Part of a small language model's weights: 3 heads of 128, 3840 steps.
Each number is 128 + 24 x the weight over its row's rms, rounded and kept within 0 to 255. Layers, rows and columns count from 0. The size above them is the row's rms in percent of the matrix's.

# layer 8 attention query, 384x384, rms 0.0254, rows 50-102, columns 256-319
size [151 148 162 164 153 156 159 164 160 149 151 155 155 154  57  59  58  67  60  62  59  67  63  59  61  60  68  63  67  62  64  64  67  66  72  72  76  73  75  77  77  70  74  79  77  79  86  90  95  99 114 116 133]
[[ 90  88  92 150 123 126 136 133 103  71 139 105 133 123  79 120 135 132 123 101  99 136 121  94 131 140 140 128 138 158 160 106 158 158 114 141 138 154 125 122 123 103 129 148 145 137 123 131 123 103 157 130 105  73 124  95 111 118 119 123 150 142 104  83]
 [ 93 124 144 168 148  80 128 134 136 165 106 119 124 118 132 147 101 131 146 156  95 111 139 152 145 149 159 133  99 116 154 112  97 103 121 100 121 103 128 135 113 131 142 163 146 138 126 155 145 110 114 139 106 180 118 114 155 148 136 136 142 178  83 145]
 [156 161 132 122 130 129 117  77 101 136 129 122  88 129 169 159  96 154 187  92 122 135  84 131 123 134 136 147 103 117 122 134 142 104 163 134 146 131 146 104 105 120 157 121 155 104 113 107  86 165  97 145 102  97 146 138 203  89 147 137 136 146 154 131]
 [123 118 147 112 111 115 103 179  89 150 165 158 146 160 133 127 125  85 138 150 154 173 101 180  93 140 123 161 148 111  83 124 164 119 150 157 101 116 115  98 118 140 127  90 108 115 157 111  87 150 119 104 103 126 131 146 119 132 148 140 140 101 110 125]
 [ 89 156 109  99 138 116 128 113 127 159 127 120 120 101 141 128 150 122 110 149 112 135 174  48  98 131 113 108 124 140 128 143  96  95 131 131 152 129 110 112 171  87 155 123 141 146 189 120 125 126 145 121 146 113 148 124 109 107 174 115  82 111  95 122]
 [ 94 122 132 109 147 120 141 100  99 124 104 113 133 123 146  87 129 107 116 130 130 100 143 123 148 144 127 165 159 128 136 173 179 119 148  85 114 138 107 125 119 132 145 160 103 159 110 156 107 117 119 140 126  88 100 133 154 139 131 134 142 118 124 157]
 [123 142 146 132 145 165 105 183 113 159 117 141 149 100 105 109 111 131  90 171  77 137 119 133 156 130 137  96  86 159  88 108 154 169 123 151 134 158 147 171  82 116 111 174 155 119 117 161  98 115 114 145 102 126 145  95  96 134  73 130 140 126 121  97]
 [161 110  97 156 124 128  84 125 149 104 122 133  96 121 164 103 118 115 133  92 151 100 120 117  63 114 121 168 134  95  94 105 128 148 125 153 110 118 141 122 116 117 106 159 150 151 129 112 169 137 112 159 141 151 123 157 120 124 123 117 140 126 152 124]
 [ 97 139 127 143 121 127 118 116 190 120 150 110 118 116 160 152 176 127 146 143 136 140 168 133 132 102 130 193 122  91 149 104 123 115 135  92 185 134 110 136 148 119 128 153 179 178 127 141 115 145 132 153 117 174 126  90 131 115 127 115 162 115 131  72]
 [154 129 130 130 113 124 125 116 159 120  79 113 125  99 102 155 155 133 145 115 122 147 117 112 107 146  88 121 145 138 123 143 161 158 120 125 159 110 139 129 110 125 157 184 192 151 178 124 164 157 156 162 118  99 141 100 125 111 121 137 158 159  87 110]
 [144 136  85 176 101 135 144 180 127 110 148 127 139 131 104 119 146 131 118 204 105 141 127 149 132 113 148 105 150  97 139 118  89 127 148 122 120 122 135 130  82 112 128  63 147 134 132 120 154 131 117 100 139 163 122 130  81 123 143 146 124  85 126 136]
 [144 150 133 138 163 162 103 125  93 140  83 108 139 135 124 119  70 105 153 121 110 132 108 106  95 119 111 121  97 121  92 116 138 128 115 136 154 116 148 111 140 139  97 127 119 133 132 102  84 140 115 147 135 111 143  90 107 113 123 125 139 151 108 136]
 [121 138 133 109 127 122 110 159 114  92  68 135 130 132 138 122 129  70 142 141 126 136  86 165  89  87 125 163  97 180 100 132 141 130 111 114  95  89 105 149 106 147 113 113 149 167 135 142 133 145 169 117 123 116 130 135 146 135 143 116 126 160 157  81]
 [106 127 160 125 149 132  97 157 146  98 121 134  99 150 124 106 142 177  99 145 146 139 154 132 200 137 170 124 152 127 115 137 160 141 118 147 128 122 133 115 109 184 104 127 181 150 138  87 125 140 106 137 116 132 129 146 133 130 128 115 124 130 129  99]
 [156 129 132  99 139  69 151 143 157 149 102 133 115 123 115 116 152 151 149 142 160 147 126 100 103 116 183 134 149 139 162 109 141 106 124 136  93  92 133  70 171 110  58 159 170 100 141 136 101 141 111  86 120 146 111 177  81 102 128 120 121 146 119 104]
 [160 143 117 130 134 141 120  72 154 117 141 151  96 116 125 164  94 148 146  94 171 154 142 111 145 113 129 159 138 153  91 155 132 110 123 164 157  93 144 103 129  92 124 138 138 149  82 124 137 149 119 144 113 157 131 154 125 116 118 114  92 129 142 139]
 [144 107 120 113 156 165 137 144 138 139 118 162  93 129 130  89 111 132 151 149 148  87 151 179  95 141 101 136  96 142 144 147  95 145 144  99 133 130 162 126  98 129 192 108 135 135 123 140 167 129 145 130 178 147 110 107 145 150 125 161 154 122  99 131]
 [115 176  33 100 137 143  80 151 142 126 109 133  86 149 125 121 112 134 151 134 137 140 102 169 151 141 115 140 160  76 165 135 134 109 136 121  86 153 106 122 164 121 131 106 147 157 127 117 156 135  95 164 121 133 104  85 100 144 155 159 131 102 115 166]
 [192 171 136 128 110 125 115 131 111 135  83 106 158 196  91 175 110 170 138 138  76 146 126 116 164 113 138  84 124 137 140 129 117  89 145 136 144 101  73  88 134 149 114  93 134 166 135 116 137 152 119 147 128 157 157  53 126  89 131 140 129  99  98 155]
 [136 115 130 152 146 160 112  93 116 115 156 117 147 115 174 138 112 120 104 111 128 155 127 113  85 119 116 173 142 136  74 115 132 136 148 133 137 136 118 103 103 117 143 152 118 143 100 154 108 120 122  86 123 165 186 140 169 123 111 121  96 152 128 116]
 [151 145 148 126 126 138  93 121 149 130  98 150  79 112 119 161 135  84 120  97 114  77 133 141 120 102 161 121 123 107 126 128 153 131 125 126 166 143 161  90 114 148 123 123  90 155 105 109 153  72 104 131 158 106 109 113 138 100 142 146  94 150  90 131]
 [109 128 128 111 186  74 108 177  92 163 123 136  98 155 112  90 168 118 128 121 117 120  77 140 120  91 121 141 148 137 111 112 132  78 108 138 106 141 129  76 136 129 128 138 101 130 143 106 133 151 108 134 121 115 128 156  74  91 147 125 138 133 137 162]
 [ 84  96 107 119 122 132 107  82 142 147  84 161  99 120 112 136 112  90 118 139 128  74 105 150  94 121 106 145 158 146  91 126 144 143 114 169 149 152 160 134 101 123 150  99 131 139  97 132 120 153 122 131 117 127 131 150  85 125 142 124 154 101 144 150]
 [ 86 135 127 134 104 149 101 125 118 170 156 126 131 109 143 131  99 161 119 115 124 149 150 156 133 140 116 122 147 144 122 128  88 188 132 127 113 144 113 113 134 129  90 139 159 141 114 220 147 150 155 142 157  94 120 119 117  91 116 135 115 147 151 119]
 [137 143 129 137 120 101 140 149 100 111 127 112 122 130 108 132 181 188 151 120 163 116 142  99 168 126  84 158  95  80 124 146 111  68 136 118 145 114 157 151 165 137 126 151 127 132 131 151 133 102 129 149 123 169 123  98 167 149 112 146 147 144 155 140]
 [118 146 118 149 163  68 110 145 119  85 100 107 127 100 113 138 125 105 135 100 126 115  96 108 134 119 125 115  75 168 147 152 164 143 112 155 109  84 143  99 139 110  95 120 106 128 155 156 125 107 131 125 133 151  94  70 138 125 120 135 136 111 133 138]
 [114 156 131 102 147 111 119 138 122 139 127 112 137 116  99 103 156 124  99 127 133 130 111 138 136 126 170 147 142 132 181 105  81 160 140 142 102 170 137  81 126 108 112 123 106 157 108 111 116 175 157 142 104 115 125 117  87 123 183 140 129 154 112 117]
 [112 152 146 123  89 107 166 133 147 146 104 115 123  98  77 134 140 150 108 137 134  72 120 108 153 119 131 132 108 153  78 117 147 151 102 134 163 180 149 108  92  81 137 114 160 110 105  67 121 115 120 106 127 124 137 148 134 172  96 154 141 117 123 191]
 [149 160  81 126 151 144 152 125 129 129  81 109 121 104 135 101 168 121 132 126 120 140 112 147 129 162 114  99 144  84 138 109 138 121 113 137 101 113 147  94 165 106 152 133 111 159 137 138  86 161 155 125 148 133 128 111 141 113 112 121 107 145 165 157]
 [115 123 139 124 112 126 130 147 138 117 124 145 114 184 134 185 137 157  93 144 155 134  90 144 152 120 149 109 139 128  72 152 150 124  99 151 110  97 105  97 150  99 118 226 113 152 147 114 134 145 116 152 107 140 129 162 165  97 108 128 101  91 145 159]
 [144  95  68 146 130 140 183 147 117 134 133  94 150 109 116 115 162 106 156 151 135 105 129 113 132 138 104 167 116 138 153 116 113 139 106 138 104 156 132 138 138 121 156 154 134 193 140 141 114 156 145 137 139 128 158 165 124 131 123  98 139 125 135 141]
 [141 121 163 105 118 142 130 133 166 133 110 126 125 163 157 140  97 149 109 121 130 122 114 159 123  98  95  97  99 113 108 152 117 156 148  93 131 148 140  62 152 133 121 175 167 116  58 118 116 108 146 160 119 152 119 151 116 158 108 101 134 102 143 146]
 [129 145 113 126 139 105 127 137 120 128 118 154 116 132 156 168 138 128 120 138  92  90  93 153 103 115 112 120 122 141 141 141 125 120 113 123 141 167 134 125 179 122 190 129 147 165 116 105 107 111 112 128 150 141  92 128 112 135 123 141 155 107 145 129]
 [111 139 142 152  93 147 133 125 148 119 136 150 169 142 161 171 146 123  93 108 125 176 113 127 122 144 130 167 135 152 119 116 115 158 159 119 142 149 163 152 114 136 134 129 136 100 147  81 130  85 137  84 107 103 108 148 123 140 164 154 127 144 154 130]
 [146 139 138  96 103 154  82 138 110 105 132  80 129 156 121 151 144 139 119 116 145 190 105 114 125 168 136 122 101 169 133 102  93 166 119 113 120 151 143 117 121 147 127 165 162 149 126 138 143 108 109 125 107 124  76 165 113 132 175 141 115 165 107 108]
 [116 112 170 145 120 104 121  78 109 147 133 168 128 128 145 136 114 107 148 137 126 118 144 116 138 137 121  86 141 118 111 123 135 117 132  85 138 112 136 150  94 118 104 134 108 120 140 126 115 157 108 163 151 138 180  73  97 131  93 147 147 114 128 147]
 [ 94 150 109 130  94 117 184  81 136 140 113 178  84  68 144 135 151 129 128 116  92 175 158 111 138 122 132 149 151 143 126 145 109 141 115 146 144 114 137 107 152 131 120 150  98  86 130 156 157  92 128 108 175 145 125 140 165 121  86 117 112 145 144 139]
 [160  82 124 141 149 117 159 127 124 164  82 130 116 139 156 161 109 119 131 151 144 121 144 121 151 140 109  90 116 149 132 122 143 135 128 105 168 150 148 103 152 108 139 131 130 130 158 131 104 181 126 123 135 135 178 153 123 126 151 149 148 158 128 196]
 [128 182 171 161 120 139 112  91  98 164 147 102 170 160 135 134 127 127 128 168 104 127 126 122 102 108 135 117 119 138  94 111 135 132 135 141 107 137 131 103 103 119 143 147 165 163 119 116 110 139 144 127 129 118  95 121 109 106  97 109 174 151 155 132]
 [132 127 141 120 169  85 106  98 147 148 116 134 109  90 114 131 120 114 124 169 164 146 147 136  94 137 157 112 149  89 124  90  99 129 131 131 114 141 102 132 152  97 141 116 137 145 116 176  68 129 155 144 152 135 168 118 158 170 138  90 125 155 161 148]
 [112 121 132  81  97 105 166 118 148 110 143 104 161 172 139 133 126 169 136 152 143 138 133 141 125 129 153 126 133 108 131 103 108 170 114  90 168 125 172 125 105 110 136 135 141  89 124 135 128 127 141 134  99 113 129 140 144 105 137 151 103 121 132 124]
 [115 118 145 142 139 181 156 138 158  90 150 148 123 148 131 190 118 137 120 138 124 112 120  95 101 131 105 159 146  61 133 121  86  76 123 127 136 116 118 158 165 161 136 118 100 160 152  94  69 107 131 149 108 157 116 122 170 156  79 104 136 124 138 122]
 [107 128 135 129 114  63 147 118 133 144 139 114 108 181 156 107  77  84 115 111 125  79 150 112 172 130 109 108 133 161 138 126 136 130 136 102 166 130 159 168 108 126 114 103 119  82 121 138 107 128  97 130 146  96 148 109 120 155 132 127 134  95 196 137]
 [154 142 109 134 104 145 114 142 124 110 108  91 127 112 102 135 145 117 113 103 140 129 105 113 100 133 146 152 134 117 128 122 102 143 114 100 116 109 141 142 131 148 110 128 154 155 153 132 114 107 138 143 142 155 134 110 138 140 111 141 141 119 113 152]
 [131 121  74  97 143 157 176 146 124 162 127 119 143 155 134 137 146  99  96 150 115 166  98 113 131 111 175  87 105 191 122 123 101 156  75 109 148  90 184 115 113 123 144  98 190 157 102 120 102 134 130 158 173 129 142 132 145 114 142 122 102 179 110 151]
 [132 119 107 119 127 117 121 137 189 120 172 111 161 178 155 132 142 120 145 127 145 141 152 136 163 136 156 152 119 138 121 112 156 107 148 127 148  92 132 113 109 127 104  73 166 108 110 112 115 141 115 127 137 169 137 113 114 139  84 112 112 121 106 143]
 [127 125 185 111 110 136 136 137 106  80 123 140 101 140 142 150  79 138 130  97 103 126 137 115 121 108 155  84 128  87 123 144 165 161  87 131 113 144 115 131 124  88 113 157 148  91  97 110 103 101 149 123 146 111 123 168 122 115 109 150 134 147 121  91]
 [136  93 180 121 129 135  87 162 143  81 151  89 105 110 121 100 121 115 133 101 133  83 126 135 147 124 113 131 150 139 154 183 122 165 138 138 138 141 119 118 107 130 100 123 109 132 144 117 108 109 140 149 134 128 138  98 142 150 138 154 141 107 148 111]
 [121 163 117 124 120 115 139 140 141  85 130 150 143 162 130 163 132 116 160 124 103  92 106  80 140 174 148  94 178  96 129 109  95 113 103 188 116  87 139 138 128 124 158 148 121 150 156 140 107 173 141 124 134 162 140 174 132  88  89 113 114  96 130 107]
 [151  93 147 128 101 152 124 101 158  83 125 115 123 175 135 141 144 129 122 105 138 182 165 134  91 130 130 133 158 125 199 139 104 128 123 115 118 139 175 161 141 155 104 105 127 135  98 116 108 151  79 125 103 168 146 122 125 148 122 122 139 143 107 163]
 [118 100 167 120 155 109 124 112 128 107 119 127 110 116 149 131 189 133 140 137 120 168 100 163 165 115 138 105 141  93 110 124 123 145 172 124 104 141 162 140 108  80 132 141  98 133 152 134 131 156 178 133 101 134 123 100 145 164 121 113 151 119 167  73]
 [160 129 133 110 135 155  97 134 116 130 125 153 121 105 154 164 146 122  95 127 157 131 155 117 110 111 103 126 122 133 139 155 109 155  94 142 123 152 121 126 120  98 174 187  99 123 137 123 124 152 138 148 145 128 172 125 150 106 141 129 120 154 118 154]
 [161 162 120 126 149 108 103 120 108  94 110 112 137 111 158 119 121  80 150 124  90 120 121 115 174  97 133 165 130 140 102 114 151 158 150 155  90 118 139 148 108 133 135 126 126 134 148 141 143 124 119 149 126 127 111 107 132  93  98 144 147 140 143  86]]
# layer 8 attention key, 384x384, rms 0.0254, rows 50-101, columns 256-319
size [163 155 160 162 158 165 162 172 166 155 155 162 165 164  55  57  55  64  54  64  60  62  61  57  55  62  61  65  64  62  62  57  70  66  67  68  74  69  79  78  73  79  83  83  81  81  92 101 106 109 121 121]
[[149 112 131 140 158 142 117 119 143  90 120 141 144 132 111 138 121 104 103 150 116 131 132 113 109 157 143 107 113 102 134 116 118 108 116 129 102 172  61 123 148 123 133 148  93 136 144 157 107 104 119 139 153 113 107 182 165 130 128 108 106 116 151  98]
 [125 154 154 114 151 118 149 166 118 158 127 151  74 146 100 156 132 137 145  98 128 141  95 117 102 127 136 110 107 108 114 157 155 105  98 121 137 126 106 101 124 163 155 137 127 110 146 112 146 102 148 125  90 159 130 139 187 117  96 154  79 165 142 136]
 [123 179 112 119 117 154 153 111 133 143  91 139 103 139 169 166 104 165 140 126 148 179 126 121  66 126 142 135  96 137 125 147 154 103 111 169 140 114 162 144 126 148  99 103 168 145 113 112 121  68 109 105 122 107 131 116 164 128 122 101 145 113 123 117]
 [118 124 164 118  75 138 110 141 145 149 118  97 117 106 142 118 115  98 120 127 149 136 123 119 154 134 149 151 101 127  88 120 120 169  98 103  76 129 152  87  96 143 131 118 127 133 133 110 117 130 143 141 121 168 120 132 113 161 128 110 127  98 106  89]
 [105 133 129 107 137 129 119 109 141 148  86 124 153 136 165 133  99 112  92  90 142  99 113 106 133  92 109 104 129  96  91  94 180 158 162  99 103 125 118 113 124 125 149 152 145 132 169 144 128 121 120 150 140 121 132 123 104 148 148 133  94 171 111 174]
 [173  82 133 120 147 140 151 109  84 104 144 165 118 116 131 119  93 154 130 132 118 130 146 134 198 145 148 143 148 114 109 145  83 120 158 108 148 122 136 150 154 130 114 136 129  91  99 110 134  94 116 110 163 145  93 136 137 131 178 179 115 119 158 109]
 [152 153 114  89 104 139 102 130 107 119 160 100 117 118  90 102 102 128 138  98 134 116 119  94  93 112 192 120 142 169 113 155 117 146 139 121  67  98 163 138 154 113 153 125 136  87 181 144 141 151 109 127 170 138 137 124 104 122 152 160 129 109 167 150]
 [119 170 115 125 127  77  86 147 141  89 157 134 110 154 135 149 158 116 109 135 172 121  79 142  44 124 141 140 106 136 141 116 145 126 104 130 139 158 104 147  95 102  92 136 107 133 117 136 154 110 124 165 114 175 125 108 121 141 119 112  91 145 131 121]
 [116 125 101 121 138 108 160 148 131 120  94 160 120 121 168 116 141 133 156  98 119 125 125 123 116 122 141 152 103 120  95 116 115 145 123 136 125 165 141 142 129 163 125 119 157  91 141 139 149 135 135 165 110  75 113 100 125 114 132 169 142 134 172  75]
 [134 129 111  87 123 101 105 126 143 151 138 135 196 107 127 128 130 116 131 160 110  92 146 179 141 169 139 117 152 111 115 132 133 156  97 120 133 166 164 164 114 134 101 120 165 116 168 149  99 171 123 132 162  81 116 137  94 117  95 149  89 148 125  62]
 [105 121  80 135 107 116 116 160 149 116 125 113 162 172 115 109 118 146 144 171 134  79 146 144 133  99 131 138 139 108 104  94  88 148 180 117 117  99 122 174  84 126 120 173 140 120  66 107 155 131 158 149 107  95 142 102 125 130 130 132 135 131 164  78]
 [152 112 134 140 118 178 132 127 136 141 134 109 158 109 157 136 102 157 122 114  95  81 126 116 119 129 128  94 114 130 109 133 119 102  86 143  92 142 156 135 152 136  82 191  82 132 179 139 137 146 148 151 145 131 139  92 138 114 132 148 116 132 152 107]
 [168 101 131  94 123 164  77 116 128 159 123 129 145 141 166  91 133  82 128 132 136 176  86 120 136  98 107 131  99 133 141  86 123 126  66 115 117 115 155 149 108 169 126 135 118 159  98 129 149 111 129 129 170 134 114 173 166 125  96 115 111 143 131  83]
 [163 130 151 129  92 143  90  93  94 116 117 134 103 122 107 105 127 159 142 140 137 119  97 101 178 147 143  97 138 110 143 123 119 129 138  91 136 125 115  98 101 151 149 137 165 152  97 144 121 138 161 129 159  95  93  99 146 114 123 140 146  91 151  95]
 [108 162 116 178 114 104 113 137 107 111 167 161 124 168  98 143  99 136 117 125  89 137  96 115 145 162  94 128 115 146  91 144 122 128  86 152 138 135 120 189 108 133 149  90 117 149 128 144 136 170 153 140 121 146 157  98 154 156 124 128 132  79 121 124]
 [122  96 124 126 171 157 107 175 121 134 157 113  98 138 106 112 137 109 106 169 101 119 166 135  80 147 127 103 105 134 130 122 130 141  87  85 114 144 133 126  85 107 167 143 100 112 177 104 126 125 128 106 142 147 167 126 129  83 107 148 137 115  96 104]
 [145 137  69 140 103 144 119 161 100 115 100 133 134 141 137 147 160 140 105  94 110 148  81 113 106 116 114 169 137 173 129 157 153 126 128 116 114 136 100  65 141 124 119 136 123 101 129 133 126 145 107 161 103 164 125 127 163  87 142 149 140 106 125 166]
 [143 128 151 112 119  85 148 149 149 100 147 127 149 152 101 138 142 146 110 157 129  73 102 118  84 129 119 110 134 102 103 114 107 123  97 140 172  87 121 127 147 167 111 111 125  95 126  85 134 117 163 149 128 147 147 161 139 149 131 110 164 138 134 158]
 [109 138  90 122 102 116 153 124 128 107 131 177 118 118 110  85 149 115  91 161 126  90 109 122 128 110 127 163 105 157 115 134  86 141  92 120 144 159 130 129 123 122 104 149 160 102 101 123 123 103 118  97 127  74 107 129  94 155 135 137 107 131 127 156]
 [157 134 155 138 118  99 128 146 111  93 143 125 151  91 110 146 137 125 131 112 160 129 147 107 167 113 163 145 106 137 146 145 134  57 106 166 127 135  88 200 125 142 140 154 140 133 153 100 153 164 108 101 128  79  95 124  44 129 131  87 171 145 129 138]
 [125 119 149 109 155 166 147 131 102 148 147 115 157 143 141  99 120 134 105 146 136 174 157 151 157 173 120 174 122 133 106 141 104 149  99 113 158 142 110 137 114 128 102 112 143 115 148 134 151 134 112 129  95 111 155 168  99 192 111 124 115 127 140  92]
 [144  95 134 158  88 130  95 141 168 103 109  97 150 155 109 125 140 152 162 156 129 116 123 153 145 129 138 119 124 110 120 180  91 131 111  97 134 126  88 126 149 122 117 131 154 113 141 114 101 132 141 116 134 176 156 122 185 122 123 147 146 133 123 162]
 [180 124 106 161 136 141 116 149 115 124 106 148 155 165  90  96 114 115 181 145 140 151 107 107 119 116 129  95 167 118 143 138  95 102 139  91 116 132 100 113  92 112 129 165 166  93 138  89 124 131  84 111 160 184 130 144 148 135 142 134 119 128 116 161]
 [145 103 155 109 159 132 136  95 150  76 140 164 119 124 166 128 149 103 138 107 104 135 129 109 133  93 150 171  87 120 128 174 152  85 154 143 178 163 158 143 146 148 137 116 118 149 143 107 112 104 100 166 132 127 117 129 128 136 127 160 139 103 105 136]
 [ 95  86 120  85 134 134 113 127 166 115 162 134 118  51  91 109 114  99  96 122 151 104 113 138 172 127 153 114 111 157 100 132 133  94 144 142 128 156 133 135 144 131 149 156 106 118 141 152 153 158 139 127 132 107  86 131 112 118 160 116 157 138  83 117]
 [154  87 183  92 109 149 118 152 132 139 129 128 150 155 127 114 125 108 145 138 158 143 143 144 125 105 129 135 174  91 122 177 114 120 172 100 130 132 137 121 142 117 146 133 171 125 147 132 113 150 150 122 119 102 128  96 139 124 116 119 142 107 103 144]
 [173 103 125 123 108  96 116 118 162 136 151 156 155 148 149 139 133  80 141 114 138 109  87 126 134 135 128 126  86 129 104 138 158 142 158 155 130 138  83 133 157 136 160  94 110  95 154 132 124 148  93 112 157  87 142  94 155 155  94 129 136 108 148 130]
 [153 141 135 136 129 133 105 135 155 111 167 124 104 131 211  99 102 143 125  87 118 154 128 140 111 159 143 145 152 148 140 129 105 133 172 132 102  81 139 154 112 136 127 146 145 120 121 194 194 122 108 141 162 150  92  93 136 135 140 113  93  72 130  95]
 [146 121 126 141 158 158 131 103 108 147  99 129 105 174  89 130 128 122 144 132 118 126 145 106  97 122  79 145 142 132  98 165 186 126 151 115 167 123 149 129 131 176 112 139 162 160 126 134 139 113 105 135 136 142 129 114  83 132  86 114 111 143  97  96]
 [133 170 137 147 149  96 146 148 108 108 135 111 118 141 130  82 139 137 112 114  80 109 159 124 158 140 130 141 123 110 156 131 123  96 120 152 170 127 157 167 111 116 123 114 135 130 120 187 134 103 113  86 145 120 132 151  88 133 161 136 124 120 152 147]
 [117 114 119 135 151 124 111  75 125 101 143 116 131 113 135 127  97 132 121 124  89 135  99 125 121 131 118 129 144 133  80 155 132 160 170 162 169 123 165 108 159 162 146 116 118 156 121 151 138  72 109 114 148 149 123  78 110 142 138 125 147 112 117 133]
 [122 102 117 126 119 167 138 147  98 116 164 128 138  96 134  94 134 135  95 133 124 134 145 189 135 117 123 166 154 144 172 110 120  99 143 103  97 106 116 162  84  81 167 162 145  70 166  91 120 105 114 115 169  95 183 108  86  70 146 129 105 163 131 117]
 [116 114  92 154 138 151 135 148 131 137 114 132 119 156 112  95 142 135 154 139 138 116 145 137 131 134 102 156 126 142 107 108  83 126 146  94 143 135 125 110 110 149 118 154 163  92 102 163 115  97 117 158 101 156 146 185 144  60 154 121 111 127  91 147]
 [156 136 134 110 107 118 115 123 108 147  95 115 108 104 137 141 114 178 159 125  96 153 100  99 134 137 165 112  73 149 133 146 128 139 127 115 147  94 142 139 147 123 138 144 105 169 189 132 137 146 155 166 109 125 115 125  73 139  87 116 147 137 135 162]
 [124  88 135 123 115 117 150 173  56 134  97 147 134 164 155 150 125 121 157 139 152  98 116 161 123  95 121 112 137 108 136 178 152 111  81  91 120 125 112 110 123 102 136 113  85 129 126 110  92 126 145 105 115 152 134  97 161 122 146 125 130 134 135 144]
 [120 126 132 120 144 136 125 124 135  90 112 135 154 120 107 143 163 144 130 154 123 133 153 117 128 171 134 108 127 118  77 121  99 118 110 129 127 147 121 129 121 133 105 127 109  87 126 166 145 123 131 135 125 187 144 163 131 102 142 131 122 157 153 100]
 [145  88 149 142 143 123 138  90 119 151 123 109 136 119 128 151 115 117 151 137 104 157 106 128  87 152 136 109 141 124 150 118 152 132 110 172 128 116 138  98 130 104 116  99 120 159 152 127 126 104 140 149 113 147 113 151 116 161 120 117 147 139 116 111]
 [158 180 153 124 135  95 143 138 162 101 137 157 161  94 138 170 181 160 113 178  88 144 160 116 153  98 139 120 126 126 124  94 118 124 112 127 175 136 124 113 113 127 117 124 106 141 134  99 161 111 193 123 128 138  67 113 166 114 100 156  95 108 143 106]
 [133  92 127 117  65 133 141 118 121 151 174 125 111 105 160 126 123 111 169 129 135 151 101 133 160 127 121  99 147 137 127 148 151 127 167 117 168 124 134 129 147 106  69 140 144 113 123 141 151 126 134 131 138 137 144 139 162 139 146 123 134 110 133  72]
 [107 141  99 128 139 128 133  78 141 117  98 141 150 107 171 158 196 128 114 123 122 122 130 107 123 149 123 127 153 115 126 112 130 114 120 137  99 126 133 136 118 147 151  98  86 105 121 108 148 116 121 129 105 152 107 137 128 144 126 119 140 130 123 129]
 [144  98 134 136 115 144 139 141  99 149 144 117 102 105 125 111 149 140  97 131 118 125 141 111 108 139 130 157 122  83  95 113 148 118 124 120  86 136 115 139 132 144 110 161 131 139 116 126  91 120 106 103 112 135 167 145 117 160 124 119 106 152 136 152]
 [141  91 102 116 144 133 144 115 127 114 136 109 149 153  91  86 142 129 163 112 131 119 113 108 143 157 148 115  83 127 124  90 121 115 153 157 133  81 110 119 123 135 168 101 112 155 103 147 139 116 112 142 109 146 109 150 103 138 134 112 138  91 145  93]
 [108 120 111  73 128 171  94  82 119 124 167 144  90 143 154 101 130 131 135 145 157 101 126 142 144 169 140 200 132  77 181 130  96 130 145 135 145 137 100  89 121  94 171 137 140 154 153 143 111 129 154 103 119 170 151 140 155 103 135 138 123 151 143  96]
 [105 162  91 115  93 152  94 137 143 118 171 114 100 145 146 113 191  86 138 102 117 102 104 107 185 118 140 151 111 152  91 111 141 132 128 162 137 115 105 159 130 143 116 153 149 161 113 148 128  99 139  81 117 107 108 133 157 151 122 153 119 136 139 147]
 [129 107 123 126 125 113 141 140 127 134 118 145 173 117 136 163 114 168 139 123  98 148 121 104 145 123 146 105 141 141 117 122 156 134 128 199 155 124  98 136 194 140 130 126 107 114 158  78 105 111 179 109 111  98  92 120  96 145 120 141 144 113 130 102]
 [125  79  96 117 118 170 151 117  79 144 130 159 141 112 141 131 110 147 140 139 110 119 152 148  89 150 151 150 129  90 135 116 107 125 112  95 135 120 101 132 132 122 166 153 111 126 126  96 113 143  99 175 128 124 116 158 105 130 155  94 158 102 159 160]
 [124 138 103 128 139 145 150 108 109 127 128 116 151 113  87 113 120 105 142 101  85  89 139 102 161 195 151 143 122 133 113 174 137 134 142 128 113 114 148 104 112 124 160  82 159 123 129 135 135 165 121 129 102 140  85 162  76 118  96 135  82 187 130 124]
 [163 119 118 110 159 105  96  89 141 185 116 149 103 159 106 124 171 105 127 147 112 131 180 138 103  99 127 123 141 131 108 104 120 101 124 128 172 143 116 148  98 131 102 125 113 130  79 161 121  99 128 116 115 133 138 143  95 112 136 161 166 115 139 139]
 [150 124 115 175 141 139 141 113 130 143 137 133 115 150 126 178 119 142 147  94 148 149  94 118 133 141 127 136  79 125 117 173 129 122 113 153 133 147 127 134 138 104 164 101 102 156 105 124 132 141 126 181 146 138 144 112 158 154 156 114 160 177 161  39]
 [118 121  89 131 123 175 129 132 157  76 178  95 148 144 137 152 128 105 148 131 135 128 151 133 185 136 107 116 136 165 155 141  79 136 129 107  72 161 127 156 160 133 130 121 109 114 118  96  97 146 127 148 150 145 169 105 113 142 123 136 133  78 143 127]
 [159 127 121 113 169 109 110  90 140 116 118 114  82 102 151 128 158 101 176 163 124 141  88 110 114 155 157  96 150  79 136 120 132 113  85 109 109 130 158 150  89 141 119 141 138  96 126 142  97 126 170 117  79 178 121 145 125 158 146 136 139 110 140 103]
 [117 100 114 147 126 107 104 106 133 135  98  82 128  98 133 115 175 130 153 101 104 145 129 161 136 100 145  93 147 162 154 136 126 130  98 137 116 149 123 121 166 117 116 107 156 119 137 132 134 131 133 150 128 173 111 184 178 116 104  92 164 103 160 129]]